Weights of a small transformer language model: a variant of Muon for these matrices.
Each number is 500 + 50 x the weight over its row's rms, rounded and kept within 0 to 999. Layers, rows and columns count from 0. Numbers have three digits each. The size before them is the row's rms in percent of the matrix's.

# layer 9 attention value, 384x384, rms 0.134, rows 32-86, columns 256-383
108:583454424468507501448534524598445512495463479494481498468526453555441521525564502541669513506538450372482513548546533570527484508429461514535371498528520510602565535444472433486532551472489530466465496499427486485503583441477482525535583613471550443505533579486565462466478509524573530446442525621451493590508478550505526382513484553490488422517452530654412556376480465522496481413552
100:409533543518444469523490498537454535452515384507495497512482530502488508501418532559478417493471496477491475520426493501423545581506512533569593522497535532492454468430493563457471535423508469457497530495570385553498521528576310534536512492509437456490600457474508516500500444458518504506513508587487490475471410542584465462532473486428531445403463507416529562502516444442501553443461
105:464570527526444503426444481470536567441500513452486522501474484546571543489491460499548429440601451513574455541471490547522520528479504439512426553486463501518504525559542454524534545519455465480469564518530502431485468499510562464660469440504605508545458465568470606488617640501559485503470520500508414514599517503528446454534556479527473515466381513556441472460482567449564469597520
100:504421532445572500420564506513487499481446432478577539561478464546449468539501599463523495497589575487545490472435481559462425459571572430519461525499511448509493534549586449554472507487517543475461448470436566471492518470457546395481533594505549486502539554525520500540431516460549545392441470582367416492507524389500494384458530464533532448500442528517499533481549591419481480439483
100:443598548503455541472479472436486430493348522481470481527484506439469431412543419471443519398446490547484557433576493571532497472476539483483474514541565503467462532435524596441555536560450513564519449556583475458553497515488462488553473527527555562493554479522573530471575538437467465528452500491514546511556514530477566596558587606463491494488436526475495472412477495463553581533490
105:403541497507594461551517451380525538556455549554501408548538460540500482560442586524481434550584450506547544557484536475473530368480494491454471611525510371493563476480474456510483353492490546499469426488526472420491503510499512451527533498536521472516461446536511437528506520431567520538442405577491450435566500576428577541579485452580546545407526489439419534484400465520537550482566
105:531516451535471404486456592619466469527437591430506504517526589510428431481478412498436492460485477484464480507538524487509551537530496532521530520482516438513453468532429536513481477497511534429529400479455465442417473494572554575510488536472553519409564556554555587452475523552543585444576485503493517554435542421461578521488557555495546507529462514546453519560480472428497478601482
108:421580481480470533521453550496506545540502508543553411375620437486514485538475437443508427603386476534474503522427483547470501479368488446513531488561470589558476505540541501567487463506513516512544496492559455396504489431425572478469465473496390535518478449512498490566501543466471472516507558482482522492460459499542513550463566557464545509563474548506522417496505523496506545500532
108:543458585590549494494517432474481545580497486529524528478565510418515601481568430446520485492506525544490485471538554528400470487645592407437477493474545461518404470629540517506414470466508478530536476493441399500509573438399576527433529520519551484515510494512482439560601592393456511507474492518588525596426552510404497491483546525506557444506578523529508387523524557390594512563566
107:531433501506448552499564496445439444549506543512405461526545552500556384433564481488606466572490465501460500557424514502460441602562547464593403592628532499555516524547586509466453546492488498561463461512516438527520555528483547504533459453529500478543488516434530531369454548444434457530569468552459359464596446498492514453523561483544575539548602364436582538461518475533485571549463
105:432556523509457475466457399466613525585474537538596506582511541413556426401368553505441424506450430482495482539527475539453528477501501555544519371457476485594545492419535475482479593536521429427480522486553422543572482543507560406495574506408453473455461510415514490587549502460573580534570451506472606407466474432539571452488409516481416543545504406525370529527479468519493499486442
106:506552547486570565541551439458485543464475443556502443506523559492551545512598587447554572421472384526601486475523609574484555454509557510459484559562466499495588485453476508468475468416442559551505475511510542571434509473506547383491481495497452423479427474537495412498524498513525581485575425522495503416462453397449499589508526602477555509503532506563545438489590503461449507540432
107:499457527465482559577543518489520469532512452537554564567564469459534501570447495606511539508444485357414510520439533581563492531534564461519518449441470587565491404374484460569501484562558556492481502480502448548347601504585453499556487460488520362533565461548452494424513510480569468560420595473513450563421510448515558536566573472497544440417475524573454581383445573509517463503508
106:512495511548499467400526421522541450509459457549533443432448475558507438546490408478588466521555514491507484452578475540438600537442594562388573558468495432512486555539547581586487532501410462543535520474482506564459560589513385455525443533530492441529526514541483523497445565438558459496503504442433488512475551512481579580522507477455538459525449522543694540494401501437458525549457
102:517595547479505548560516474553424487531470454503534505484482467576394464527475452559442493525573492515495526440506562525465522534438529516573534490369493563513452550528469620491554554520575413487474445503611514459504589503461519505445423614381515426522425508435425513517454555503538479501605533447488463549409480471487454456511571571473543612458588535366487515471535514537530497535580
111:552523614498555485618464554526480508447508429498524527485429428505502565497482529560534530499523424555572512536482608530492473587551475462479500479450509447533515472445434368492340547598508584565485541498466587442507516486540466489528449492449443541460535458455443562403525461567491536475472506514465534468609523452477499501560509464474527487455519511530620509479541529495462432499515
107:480581503545444551514459471552575405471500497471465549457432541486548502497523391443558507538466473443489560514501398503513546609443522455524514534442526540558493495488475502480438536444455517489502410529491496449541466472489552398504446485531560493482551480544480547448467526514537502434480449389347598446448559493419482507447512466480557480572509527557465596515508551526402545495486
104:489511588441511511484475466498530469493499539535479417441478468560486530484520457427452489529487504503391607473513542448566453536493533495523513486501478513464414479488417455554515542548503527502451443502449459486492540443524533526537541524563488643493450419466487470546449451457523419551579413563602465498450511461458541518520489468621448533491581441549445532492570475560519506537463
106:550531421466522491460435397577430568481424509585416506505493499541482452519421662523431445443574532394488499481423428460541577445505571419515487427536495522527547566557506470498494486445490500512496496530412569495535467465463575457489410519531465538570486530574536579481465535509554428456510479451540518547507486569532469473476452570563559537538522566519524543476433491451498446496510
105:474462478444466538457470554439533486533506477581510559485548552462446442481476378522444575423538516444488425474517606504520498549509497534513506463528555517534580522460443440497472556503512490472493429401508482424480482499442501546542490510475545572435520454504513585499468505567478531509450506493452501451537444553571529538440537475515513437404542528433534462521533514534609450526595
104:475560502494539606534527425543499461544573453462452569605498606474490514544555498522492497655463472529469476489439556508560469520569462446526569419514587461477478544518543488486420556492499445474491535529521501461512482521536521555558534572446443509539423493466490497429474496511501548525440491531474461523544555501431488573503601572475522496435531524559500484610462499398525505534462
104:513524482580516497534575510564474541470513441507516473489545538454608501521470547485491464472469511453449437549568649472528443520491460573436489527540454478526507547496536460483535602562534494418471445471491542550581457504414493534512535608484522549489588497547484501450507469468486525511513515534491477486508478523538452424508535432530509607575511516541469549491530473468568539515476
107:468464500388567445556564527564433524513565618512533527475440483569561529464473501499526504484558427442463573377488554457543542579503466480526519553526517552504527559496539395551505512399531510542452483610540485617519415450501549507424614494513535474433496491439541494572514466381502532550545547567455524364500581540411450391518491501493502525440440507492496510489509578536415507489536
104:511478454465417435456521466554483560572598611439525480452528505491489513507465514581552451447426540502454546452454530550484534519492504492555556459548447458503525464504515578471471485364550550623477443516542539529514517478538493395557454508501507459427563581499477492472497442505476376542516529580464350553507424477376514481531475492540446437415520521406494459472522466454408601528462
107:484535462479508511501499567507497595489411498530551503528472472449422460382522502512549436500470542417516474439429379481483452509537496538545554481491432485416541480489481535499520537548571390590480373577541429536510487519488432456504449523437493482530442504513418508450531411486487600554426484540578521538522479516566482486425500504529565516483527504511527518515506521507533499486495
108:538524572426531514516423521536505547626466496470534501589434496412536558420486487479445508521483506558433519516489485455456546538473607579541572417481466537412436554531507461570526473419439517509501511511489559489524585436519517371462555530430472513514500496551472476458428523513557524487452487501454575493541524428431477462530499502509542427496532519604498523569490476551477449492449
106:517455541512434475547514559561559585490473461536451497492517515546577529455431389545474460407563479468525476531475388575468503541496549531431514524553445490477485497504480522483526543500439488488493519441549505577538352565476451397439527513561560510494523385458514453496498498517465591446543474559554485466433482480495472537495512434468493487424474438467500481407524449520555506510416
111:444567533428482443455492513523532536578518351456464359519529496474433559519473526457486484544531502497594533553449533384591500524534407497432488491498469490431486467454486576451569543543513574579490426532474383534436513447463480472468467544535482492500449435509562583513525479435454597440461486563456471476505513469524463494426514425461537488464497501499533591511467499398548484402558
107:529577519454501502544454441541558519454482454525489487501550559423514483419475495476440470485490481459514503462373480500461459458504440534520411398479488514523526439545577511596527429486472508441547559496591527517422418568482458570443451412460496457538475500494519456479465491366472454474509532414564454489475465495536434486529489492488466540471549532535468519489518500327484483483505
108:505494420360581499502549402499541469489447598542454560386412496590486437465554505593476437490543523500377475535467529507392491535530550545486598450422450524475512533573539549468535458550374447472473547535458509496530549444516500542524443485541410538513638450518440454490549556504490584596433544475632449460495553547546513543519488462424507454388533530457569458598546511566516442476514
107:517599661512502534518465583491500460538508467484495505513499529545525481558530491547522647534511507514504509528370491447575448559471462519494526551493464589602493533449563502504526538446518421504526502450543543439533509602423535480493463461548474608474491503545482496398547480549475590524571479469477561506556520426430492453606462552481583437500447535414528477442554533516545448523469
105:494519538548524458516504423530500405498507384478598564485481523434504612612575577537587514464480512604441649416600529463471560501496418613492486394461534511476522582440448528514462521528609497424479546534584530416507492497434472475528509599527545519452488590559536572520552500536499527525463589432556476456522440536521422482517496453585516429431529523457500457444498561498604493551481
103:459482480506477531472355534528426461440433483482474497502391516530549546549486487559537509560582524499565514553505465494513564510513593544488490608542393482627536495454450472561479564538485530554492545360498521523519456473546498529471565501442441507505418533459523392412491519587588476471465392505570461506468513496497510506368508498550525586531576513522592451538512509530446500580477
109:434531568431549369520510558481417476447583448554505477398502526476463464459533537466435442507514558537548454534550498442437489546525549464467414463403613470521423535458417470515565444485524476501502597434520493431451448420436481468499509450446493478537551501572565515493479569552567505463504498495570546551593503565493540543421482529474478415582538486403550477517498461499431506493506
106:521451505518527489542546517381493509488495522525499444503612574550488458484599405564413514525542437444505519560484501492535534367426506486508607497500547546530446482597362516492519488426421569534485406476501555602531512480455553470592493465464459541489516502447478511395509506438452447507444537477545522538409447511479533522572461521526564452559520494525478515473561450473480415578580
107:467577489459523542463504439550426483532429490536451477450460457516528506459419646543522405509463454578512519496549477467481557480485432503580524544528577457454495487514446444477446536466472421529527449491520507512467464510407495543510551455576439486506493473497525537485516557463593404536552437498500438441459576541548489526523515501493478445570489492565477518498591430479550498495467
108:481488505565372464499555546478618465508539581502521584511452557538551583452435507503530506501476430532470585509500442477412543552485578491457546499495473497488466523467438516526443397451551543486603500507588487523513503392477444616466546550412442547518504469522460482478422551482572501597562475433537436556534424531505477387441452450500516483478472556505494487494565481488507496530547
106:548461485551536491421491537477560542387524457414389477435510469562531562455434488454480517512450451629542493482499480448474437363539475517423449469490581565489369551540497475500421529498505479485577493517525513491526410445475518536518473552506498440478534462455479546546473447504491480629563529420466525514567523474516493543457466637464422501478514421531512572471496492519415400439433
104:517467483525453557554490449556551523524493461507464512536483493476537523530533515464560493524554507460554384587590544569439502453441455543494581497477534539557468454499455475506561414498449491479459499409488499483368479459450505448532467560434494547435466488621557512493492400478582480433487525572572460526550508459489496527552532523488470441547503588412579449477512455408440438469487
112:429523526497520416635556460462492526531481579516545461462419472406455536485544438517503437560524442432517423517444479457454485445532492468500450524541511484547485475514530488483424543518456543457502493520581456457479488528475560487535471531508574479508452472500533546531536564474505539495564507613542498494549489419564443519504527564475532443510379464552584502482641446462504483529498
108:433610485476421566471486543493444535474474540507510496475467417588428501435579580436490572515583457473461593525438562487538493504590515513504571434420466451464463528460460485653432547460596505467432545362498470420489440502549467532491618497458482420488555559491558498577463573510456457492405459479553537495567527570565431537520498534542466548496550475536464457535380550476548476494442
110:495488460472475509510492514520555447541560595504518529389401453483474534554492557601433565530478540510534538542555501532520482545472536553430454490447587433536546491495518538487590525521507558560472468534478609486527535433522498425511582555460512459427557498535448469504464532481465581506395467479454486542519525571557588447496441537508566531542598492482470516433506544462516475482537
106:552547512544492490488508500509441469563500513526456548418452426535437532539501531477530486497467578506447549448463488524495504446372464589497568366498529478541542507583552542512519477522464535491535542542374547524436487498533566525493495420549534482508536531512433488435471409617442602532539496431373565436486529470530479567569581471592491364497465443550463551476427465557454425550448
106:460538473554486476561575501523421489477467534481478502517420472509539477506547534510482621546524543594456497536457564559524567474506455572594529481557495579466531514576515538519493415516489408520541488494481532434488561531397477497502645478483566483512539542457489484615511533537479513533482565448480542490535504484427433572482517502411580541526490512444416446443508477446435525572483
109:517531489549545531397488443496592425635538482548408524461438521440479502448430477590543501446495517425492573519525525477543579494501608491431436550440509421435453415498487507557520442477517483438550481472493556589555454549439512539436537556513440503468557528466471600487505563436565433425507550528473520435495535395483529486522497450569555421541459475548392524493511569476554436522391
106:541523440514401472498533517408451570572580536461565416423429507550492442466510507506542425500478502496501454528402444539492458487605479565449552436556581515500471553537504465589486441587589527548583481463499538518393553475541476471483538521566571576489392452441437485519438500453572437431534479456481501614473446497475565525411559445454626556483442532455528610510468438472504428435595
106:466415497475524572505534458500360566530532415499425608526457491551518520528519501582486488438407568477481535621486557499563539447479517538482463444449512495466468510454612535556505478485427519617510514589525478541481551495490520530411512625465556568353384437464439502614439563535432487474483493488458497445396461577521501469439486556537557446551564475552558508517541529500401507506482
108:452575510496523531416556535525548511508475454460536540520543449567437429515597529457480518514519545566321407514478438481489556582550509474475482480444527501472601459526545439576501463398583481496580434447594515489554415533455539492457543421480392447539505559538455507529408458381490490481408543555475528446426463520558545427552501556423419537571500561522464529469542457599501551568477
106:457423498513507565516425530418592526453546531445422474424459457545502477540491501479456451463565508554457470537482493494511558536471505503495595474414541535546554508532493504503585467451548575420488542660466639568465510470487468427538472529523545497571391443520481519507472566386555612433438480527495543458535632494510584583424567515566452560503483447512532489535559556503506401424538
108:542514468576534483553480441431643498577461544523533551583387474518497544510441559561544496537578539519455517432528635505501430451546432503515509562494521455534465380449494483502503498469511555646464408521518484550574533493467569501506479439495457651503524524555434515487489487591510460566504531471551520464593542483586444515455539605409467534506418522556466483511466541460492452488519
103:478510429424427462513477558449532459482527553541388546608501470423602531519501551475455503453557497540495514503479472545449512601400592515483453506526547551537404516404498571511570460596517511467540585413576490479420572458563551456496498556547475506451366524551474546457549494444538455510488472490398424572455517429609435492529450468489444498396451555465521545507501520502546512500457
105:561624507528575448534554451484508457509492537604434534509542510453533463538550578550551464509535523501546514529569446540531466538447483477474493448509418431557438518491495546455518517452568522489554486550496480490504557439494526533412449417517487451509504549425493486505510459435432525372477465523550412515573522447549486528598510503549527631510537436544452440492558485620511488525449
114:516476479511552564466510442472664563479520585523456540458426522468383605512543542442535521422546531567514506516534558472368461523469506492438427559468545432550523501423484525609511539562536534527474541510434487544525489494444530407622588536535488516441470521466529483484494471534506563410402517432562585497458532498501501442495572490425514501498447452526535460585462406536518453530509
106:544500522550587469454531510503589471481545593559489566510537493469503464515530509604565508454453560519478482507544499590496484533543445460477519435485420430416581505537441413483490509475543536406521403498517380504524537474479535465473516471499461535422580472576478610559434516483462557462528509448368486550518537463432477583517495449611511494486549614373583509492390536529600501491543
107:453511519522547506432537608485524491452447444455482510531439505460443594517500499505515498496620519456458484527488529522417505580435461481564477441500459553503579411411527464510519479352441544580532565480546505420497456475473503507520490437560459488482545611596550495565476507535474437610421545517540544511418458556521527475451493478469471628436428498567528521568464411529560546488573
# layer 9 attention output (transposed), 384x384, rms 0.109, rows 32-85, columns 256-383
117:530526589566503451545459515418500502504561540462546465482498509551512440440493445516523465544543535538550483435463536488446548453451619440523528546517545379436548495501524432541458480590447493478527535441507529340500576523543516523435488445470461465536412551554411549483455587467455496452488565545504442444527511502522491523536443498560509613492513494432479511630496502464584457553427
114:597470483380492443516554548446470447505488455535517476489510488491488539590528522469471479414508443452522538552515438451548501533552465485545444440497556486507445546498545505468610462489486527484541450549444493449506424467407504489547446564503463442456508514535454447483580477444546446456513578510528522458512557477420478513496470412616473548466492446587454515507556598549369504495576
120:480521491407599458464526514405466485473582550539520495439364550416461435528469421583488583547464482461524463466503547502472429402562540503413570497547505594398479498472467608500504543492461467541527484432506566503543534431532473457483516513502385532491536412574444444520560406428499641399439430538539548428528543604418493465520555433474505482554574379498423492480445500491539504492524
114:550439504422431516442538452543459480491489492461503457545548544420514574473488444530548410525513558511474545444429549580562496523419496538487467443494536488515436615522527481493573530561468447462523445506535490539463480486532514474482506356497443445509393430590491549440593464576446485489500547506497543441542501542471602522451496494406565512516531513465582463583516432569501357489558
111:581361483384530460428437501565577565488513503519541466462529521605577551470462411528503492493532458508490455572504519486383470483532527515560577465451473475427556508478481476494483436510552580519502437507388500551474441583527612555487531486410404479593544457491466440475407447467624518530513517466458576481455426425551520544465519515464520544533491502448518484453531558428543528555485
118:647531528455426568478506568385492478418506522584452515539501426565471482457521546557541511538505442490464550435557586476548568473471518512548462499519506528416476460428447523480477522471525482479373521502580532609527490424476506562573568466489461528491484436420510472537470573426557569423526517495488543575439500558497475478479483503427497516526496395524541463541525559457392571575388
119:562406550518595520465434431474486529447521417474575532458501537503506474560503476409513403509493501546552576604447505504490525479519493444579444520464398489524443539468491522471509467501574422470428456503513497483513512463474398430527556432573454509562448434478442498317472521468394529535573438534466527549553456623558495542426446513515509511535589517430502518474481556502528493528539
117:548469541463477541422527515434510486488443562538551547540439540461486515383451541573501589416586506522498495506450472497494493522518514532490483588471559534445570476505454478456532519539541493348524506520492544448455480556497427451442478614561474425621574542326495493399383433497512526457508414600489520451507563566483521545600519489586475477493425518534467550588553494593467477580571
124:448492419416427536501439427533491489547493467558476489499345564431577433500538531470554523487551588537576586596544555551548458566385471493461534486504545612467437579373425497538451496454552548464467512569552555522538425524653529538461545547549489533468502568567527550424396414530499526536469552510406408491524468495594566575531495466480368499489496435430482552525539454430628501480472
115:489567513459539458564496450600547397524433507533461461411509535575443479492556521503442481485504458564469556575511477501428500432450519528558495482512488515524512546515441472405571458527470499535519508441476492464460517484518505510527555436530537518515548548509469512538583467552611455517470530448509567543439610509529506464492367436505430551550393497486535479503541541518414467563538
116:530482478481508484475591589571386530525456528512477600540493440413445486522538466516516499494467500554482475565475467417522482510448439492476470487599448536386435491627478493547516455548488478431503495476457472493473503512380468563405486464447598497446389501557500549522551451473396574485415524490546436491532551530492524483422548571477494551496571416384607463544543543480490579455538
115:528461523466462502524576501559483565486513519453501478454564497494480455449482481503464539579420474502431601427557545433449459491534500560547491465483545489481484507505534563521437461529455475486422550519462465455536556491481566497593493520536488494531471522532536438519490495522562436467426524509469434521526469465550537526499481448466482454517406535513488574473464507509562580516501
116:519480535461504584503550499501456553531446493487473507457494536396493578417482457504498479590509481516493537524532521504510507515461483519474506531454625630383511525536524501521590521451520471531482525433407483458550495535503510615514464485478500601590441549422633559495535426421561506490472506430566553550545479628478466513563533458511484559519452527464492388415525474533453495467499
119:549507498445491580500468452464484519455497590480529506543542577527576560456521553519520497414583430519507596538408494570426469509507502460544426475485620432457459445442446467518502472489496524492577477521596502525530449542436537463476574543513546542532485575444511478533532438529392507578450537432523595454519471469587535469465503488449479482502494565403531520570562537566509511490575
117:526525448509492461484408565582571573454484472535507581531562539472484499539514570481490449449432518503498508499454513435577508529555471590413546505490469451477479418469452395477531514513512447574476504527439542512521430501496547495553505442534448530500511555499571429508405539516517479579493465411493498456538529483426545570467556513552466443441459539436516508506496420481536416544421
120:490497463560490537422459431529486544454484472448498447443571434466470518419524495547430488505523526486476556487456531487583498425482533460528494541556427556490486503585496537481558459479477472487512376540356455486499477501547475463537542442521593378563428515508463563562478513534573597559546485473533430483541541490488537419599561473549426546495530482527468551502522433531489561538514
120:542554483476477402474489483469504529489502552494559464492557368523530490422489516499526413533554470534477397452498491462502503493495474511521524429530499502501474452579508532503500471581352488453529516564476459571543485489500576587545473555471434493547460549452536460466454515473508474510539575500576407487464511549527521442520482597492482491525543458469491451500536454474524507499510
122:500510548363466530478581529505504537594427411554476512471464469383509452517434530583505587483534488427525478531524502529581513459494501486519667514404536471457534558543475516393490519559469612488541574522489504543453419486495486557498500436411609457517520545395521485460507531542515428474567583552472521451473410511466533503666564470476637481495506457512512485478426478581466510497462
120:521518537556458475449552521441601496510536436545519512446464521407500530423522491500473495483482506516500501493485525538583576469418498415485554556449515519501477462430569334528502558519530445486483467502509432540475492477572460478489421465504514554449473497465446518521514522463485407439472510502508515432548491458436560485448522461436589370573509529442433502596539559447462527528507
118:470512414526503406601519600469587521482473546481527523541561446522415454461521614424577435620399496500419486547531506498382471519528524444516506572431491441516392546480516516510557505476453535407502637590450558450371437546517526508428517484514506426542535530603465495478459545562450505572487509550570516510498455576476471467472418487448499446584491496456458467450636486498468576429442
115:419493429535456399441530517542468557469407518445527547414431455548507531490501517486497450524569507462566554526569461511514489482489537474402512527514517429534457515453485513578556592477523552500410492466477512600484505523452515540443446451477525449526550454481510529470498471525550579498432513458510461402501528493578465509502533448551486507459506401505417561406597472511520538544563
117:544471460461493446387473524469540445525475511405532551461477475543495520505526482453473560534538494526544611452486467467471625439499471466470483442638545509449494433493501558465473469434452517547571542439447409503461426503515486445494393522502500572494512518515551441527539557462490493379459543538501516559459573512458444547409594516513550445429521479457507467577511530446498500496480
122:363555534549630508518513466495560450506588424504504451555508532497421507486606498562423535515477490476513456464483531462334474414448455472460509543581408493509558493609567542561448533563525553476632497501481550504472487494510444498514487544500579502537469504478592409599492488549514522511469553514481464485481434493480456562466494462490491434585534473599468543554484483461444512558463
114:487447529486482507522548557484499402457468505475488508504474465586569443454552447449538401488485551411529476531415582570536474479537475545547488419584422503521493601504499439484617494497575548446423615603355497531507524474452497499534551578596566509505565530513537552529421564492479539486412469497472477447525487476680506452502568440502505409519506539444499495554402528446449485492541
120:432541476459547505559493422510521506524633458504472513517402525556470555577479486548510486480445443575500479557531545467444487474518600538498584479480507447522435488542405536492461528505459507537423468462460509439397470544427501534446536524545616539538506427487458517490424483475443416493562463442496408479538472526500515568428572539507578548425619448467386465417516457426453424612538
121:487548549463390502469519497557436456514569450384483501486624530502458518519387486479463367510436516582563455362550508441503561442512459531445536513494434541516483493405487576466446478530494430427495483448499447521630471500497516539401513425504595562525578531514346475459477510471516634505557449512417489437469476540533525584471440493477463580522456475506553584529524502491573582474561
115:360478504408576506526483444491438421565477563387532493421419542522460497485517521524475577529542438528497549519550496519580507515524411465574467545511551545480460549454553495524470398593388440564414455429495469525464495471538535419456434501425536480543446394594484457500439441419568492497430581535519459579503455438476512449578464520448365572504504527425466476494508440472401475436527
122:564525493571492542475435546424491403558434619484463527529486472449452514464564564527506502515448422460445459521505523557383434435459529526543597513459457494472547487522612589635496530556486446552529525449459625455539444435406499519551501427591512484470560548573508448464603511520495374561486559537462490485500504548530588506459469487504490544461504472595466420452493591452494408496412
121:444561460504411467544598545562417463525538547483494522526432606595476472521522450508443423517496534548526476574524485487516504475434499452463365552427427464401481476522513486530428447396469490560447451536530473493504468488594471527520571518464442443549508513509601452537545515549555611501526486540450511559551514443528547541589557433495462498464434426381500449454494556626462454484491
122:483484548536375600475473522462481543517442426485551523493488571534565569518474479492504587491454512500451505503528467479445560544502533541551342500522548498474364457456477527581606468441607436501548488499508414600565470541549510508526497531558386536471455550514575398529510515531472551383483518468409467499512432545508502468492433567588505570578477460444487434427476611461515511550568
121:507396460401537561464479507493604512534489515509527489500505426453383493487488546520466285476526515562538506506502508602425600427498519494461469547492477503473511454505412468423603556482459480523433522589478517475541492489500524568540472471521526556525509467542543540493545583465444441551508467507458479572475536477435495503508539447467534455487496526523519576413533470445506450498523
120:543502542566498537447463514560469451589423473436459405528574497520486565482560517469512523460465545399542426584500402449517516509550382482431543525512509487465434462482424518532510465457524526463555572527504565488477564578539478506479512416551467453535494458454464490481441598447517477507539468538459531502434507609499534454480504492500497533498418441591504448598545500461555499348440
115:559423535558475610456533536436566509489485437431538548571533489490459546461538482535521547485530507534519552433555474522462393414541504544441553447422521532388457531560520604505466556500536499603506456599492534578543605516544475459517517501593503484514486431569433553561502466568511507489516432442467484434483466535501563507533490576457501543509507638494447425563521548474473525430593
122:581472517468452522506441528535554494476456606629473528534504433523498487525436507513565491637486607446514493611476473586473486459503449580547538522579436459496513474408598506474490487582512470391532488498499473527551557541545465471528474497577449471500473529464459368562547397506450507545504574482564515500486481468517453460527451433428528406450476496507456461482491475561638555492453
117:418654446517585513442438518495553514481544482577544528439322482576485488520485575467556540538399449542486464482547529432542550539557437558489533517515474510522473528383566496427579498432522497424444558461392482507521451464437551460480502597600523451514530552535548495537409540432440422445512498497512479483433488511382506584466484470461569450420456482485512443501467493539554514544546
118:424471531531416466546487500621456437427407550493427542524478442480508453512446421518457478462437608474401510507502468437503520466517583496405510535460521503585496570573535503461473482468492506530455495533419469486535512539483541469487528469457588517532465402443530564495483504526503427481444598462500512473440372593567457496521477527511480453604561505522469452556404520485482510550435
118:495514553531473561511485551619471512458506462542418516436600444448505407536470533530558553463550481517535402483551514503512418473491499576549483543555503419485484460503445558490542526503489471481479558468478485541467490412516491486569460509601586516454523487453407497474470523480438557454545568377551476504477578562434536533490516444465421571479481507597491485542484511531572440524517
118:459582504501441435535488452601488486439490517512530569428484480603537463502499595551499504548595527469513576513440528536510565506504522452487496573554430434512513560504544544496501544415512558509413520545519540526524503366489457439475518475394491463562541596416541488496554532457436588530560584516529501495462526507466457455527499485629543482511575575465467513417496443468554495484576
119:435510424488463474533544541528527481485510562481563501425468557564429480443492521460520577577483527493492557525435555460510552544637519461541458503451508444501505486389451526400493527559379461546568526528484538530484433498580513444575574561448547510520464458531549537519462565492522519450426555565404489470487485583505548541541515481376560428485484504502445491481506470438607430606461
124:587482437456541478461493542555575395496473569442526393469494502508513511600481440520474563485492431469462440536557566504625415541589467443560483545503427477494551547507473554523509581504526406521451476533463489529509505495495538401457481518499374456508492516432451581490561492502439569476566454579520505418512462505439487547478485417544564427456473509462436531506478423483519462515488
118:460465475575583598470405540458452536495434528477498510573516461496546530476460538460562495435439496485571414426564457469595508514472524415477501615510437541420516530548522510511510535543453473562445456533505524533526527464636624451451408450505489437548553586561573429432499470472463463502522555477501514556547473513477558451337502573600618452362500507446511514500528454492591436499470
118:541491497532576476549441527492536532442500463448450470458491555462533535493446441503601465422500568494464423477413474420493412467506482466607425493539462509421582541449560496497539569414536447479451483462539447555539511515467461533529456555509404466480377477608561454531605547487522498464531545488451456473532523429523473475492481520531515489431555520526469467593530441431520501517478
118:526536506483465439522448433513472462478457333462475497515507551420602558502516516458507474465622564447547406571507506519551566551520471525551428528545558613516498345493477527521463538486451516555520523523558540488579549520408492513516466523514414409550499495394503553558514519429475441486510460429513460603460497456609494458435413515479580461521595513480466505411635547522534463510516
120:512507468489498526524475576453531625525586417441437436498500405424513556496498480495570518529477423422581528543484511492426482494472494498440512517455519483514418394470451520381440454493586500465467502577490473494533473548573594491445530476553501560472427454413553512578496449405634400533401474512534581481415559555484462467443471440526484562530523537511563546507516481552442457511543
118:509525527566500531436524550486505449424509616471545435467593467444493472565461575536488421510513455519488565490431589403472539489535409538476531535582480544533498501493513473502536575503421630555532431542497478545628539575518517546555438567470504453402462469370467450456536398474467464493442515430383582513562420626547441552504515539447533483478496514399616536524537519453594453467543
120:456439477506524535545510497538512385530500500491430519537574538438453591493548507422451540509541394493648550436504508483538517496502444598552539488545479520533505511542539463501501491429516463499503612564471479479579452570428547494468507504518490491517466534495492632485558488541412575464450490473535471561462598458581504373524473533539498484564569468553548464437477560605574516511491
122:531441520494459535499431626506554459569493600508486459436555505466506535444528487473489578526520471510451428508494460469496424567528473615571555548487550463464501421512471454457491412461511530469507463534538470497569596490470442493481491481552507476470433500533448495422468568463495439520497501545563477470471411516505475537529527592493493506453549605503465490445521371473560404506510
123:458386385565547529455511550534475529519517546583462517620460460472539479464520473491472476503420551497577572467459477490572497489451451489480480566483451547426514518465514505399440584570568500467505566511564436501448570461488511400531532564439500485484527502456651542479532474540503478543486475430524501497506518588507485461550539530577538476475515485476496453617519538526503442505485
119:547518536506530521462465435506509566522470497474531527452506586485512498554488577531500527352438545462551540439516477540596462471473474513550527614485560492412488528578481530504508455535429540437517430515537371457498506477446522511495500504551450520395557558444470484493549501558425502522494539487501510509417502491482472545556559508475586436397510482494586400471529552503457600517529
121:456565498516436514444549459428441502439499503494410536517602568484464550494537447554533485430458471489503449522424525518405465543430459479459502428537505521525414439512511480336484495529584505481441472380401570441499463569536430438497499565380511506533509527450504544481545495509388449530542473496377546400505493519393593494544507446590488436516535521470531478484492476547475491490457
118:509602470480541523492579602570464524522531529527504446441460493512481535476516516543479570469486479481504497475541508553455504463470473390565384450562483466514500524524480428432485507482496593537513555532598491562504464486466477503492391487559460495538542471582536514520448525456388515482499473512523511452506534564488469427480548491552520532470456497562498523469539565588468505494459
119:571613574483498505492469541489465546530477560452554429448440463489551511483553527405536497564488533493481498424457454445477447460526492488525509523505528533466456526532414481554574449478531421496412538498503478556408447576504611438544520479533430443526496544510520554431490511511508474610548443529464516473509598585444561481510525461496494438464542535476489434498463515453463505531476
123:585557524504492506392648506531516454487469482450503531548526535463539500448499473509404530530429426545524535462481485451492473470556485517486597468563548465470488417534478507350622423499526462434558477515511438497532477424606509580527393528416524417514520424600481516590497540559474517448541514508412439450576443466624521545486500511462387446499516539470547426370542437511514596557396
121:462491519492503513481438431441381480520531431477567534358511468568458424503510476518501485530442539511551383475339524392486479477465547426483536631481460582563431520500461438529477568498397437408508620564464438505505547560541435574553444524514541494463461538473534482532528492495513495448539543535604501526491500501548546462580526481401435510489406474569513542547588530539518567500454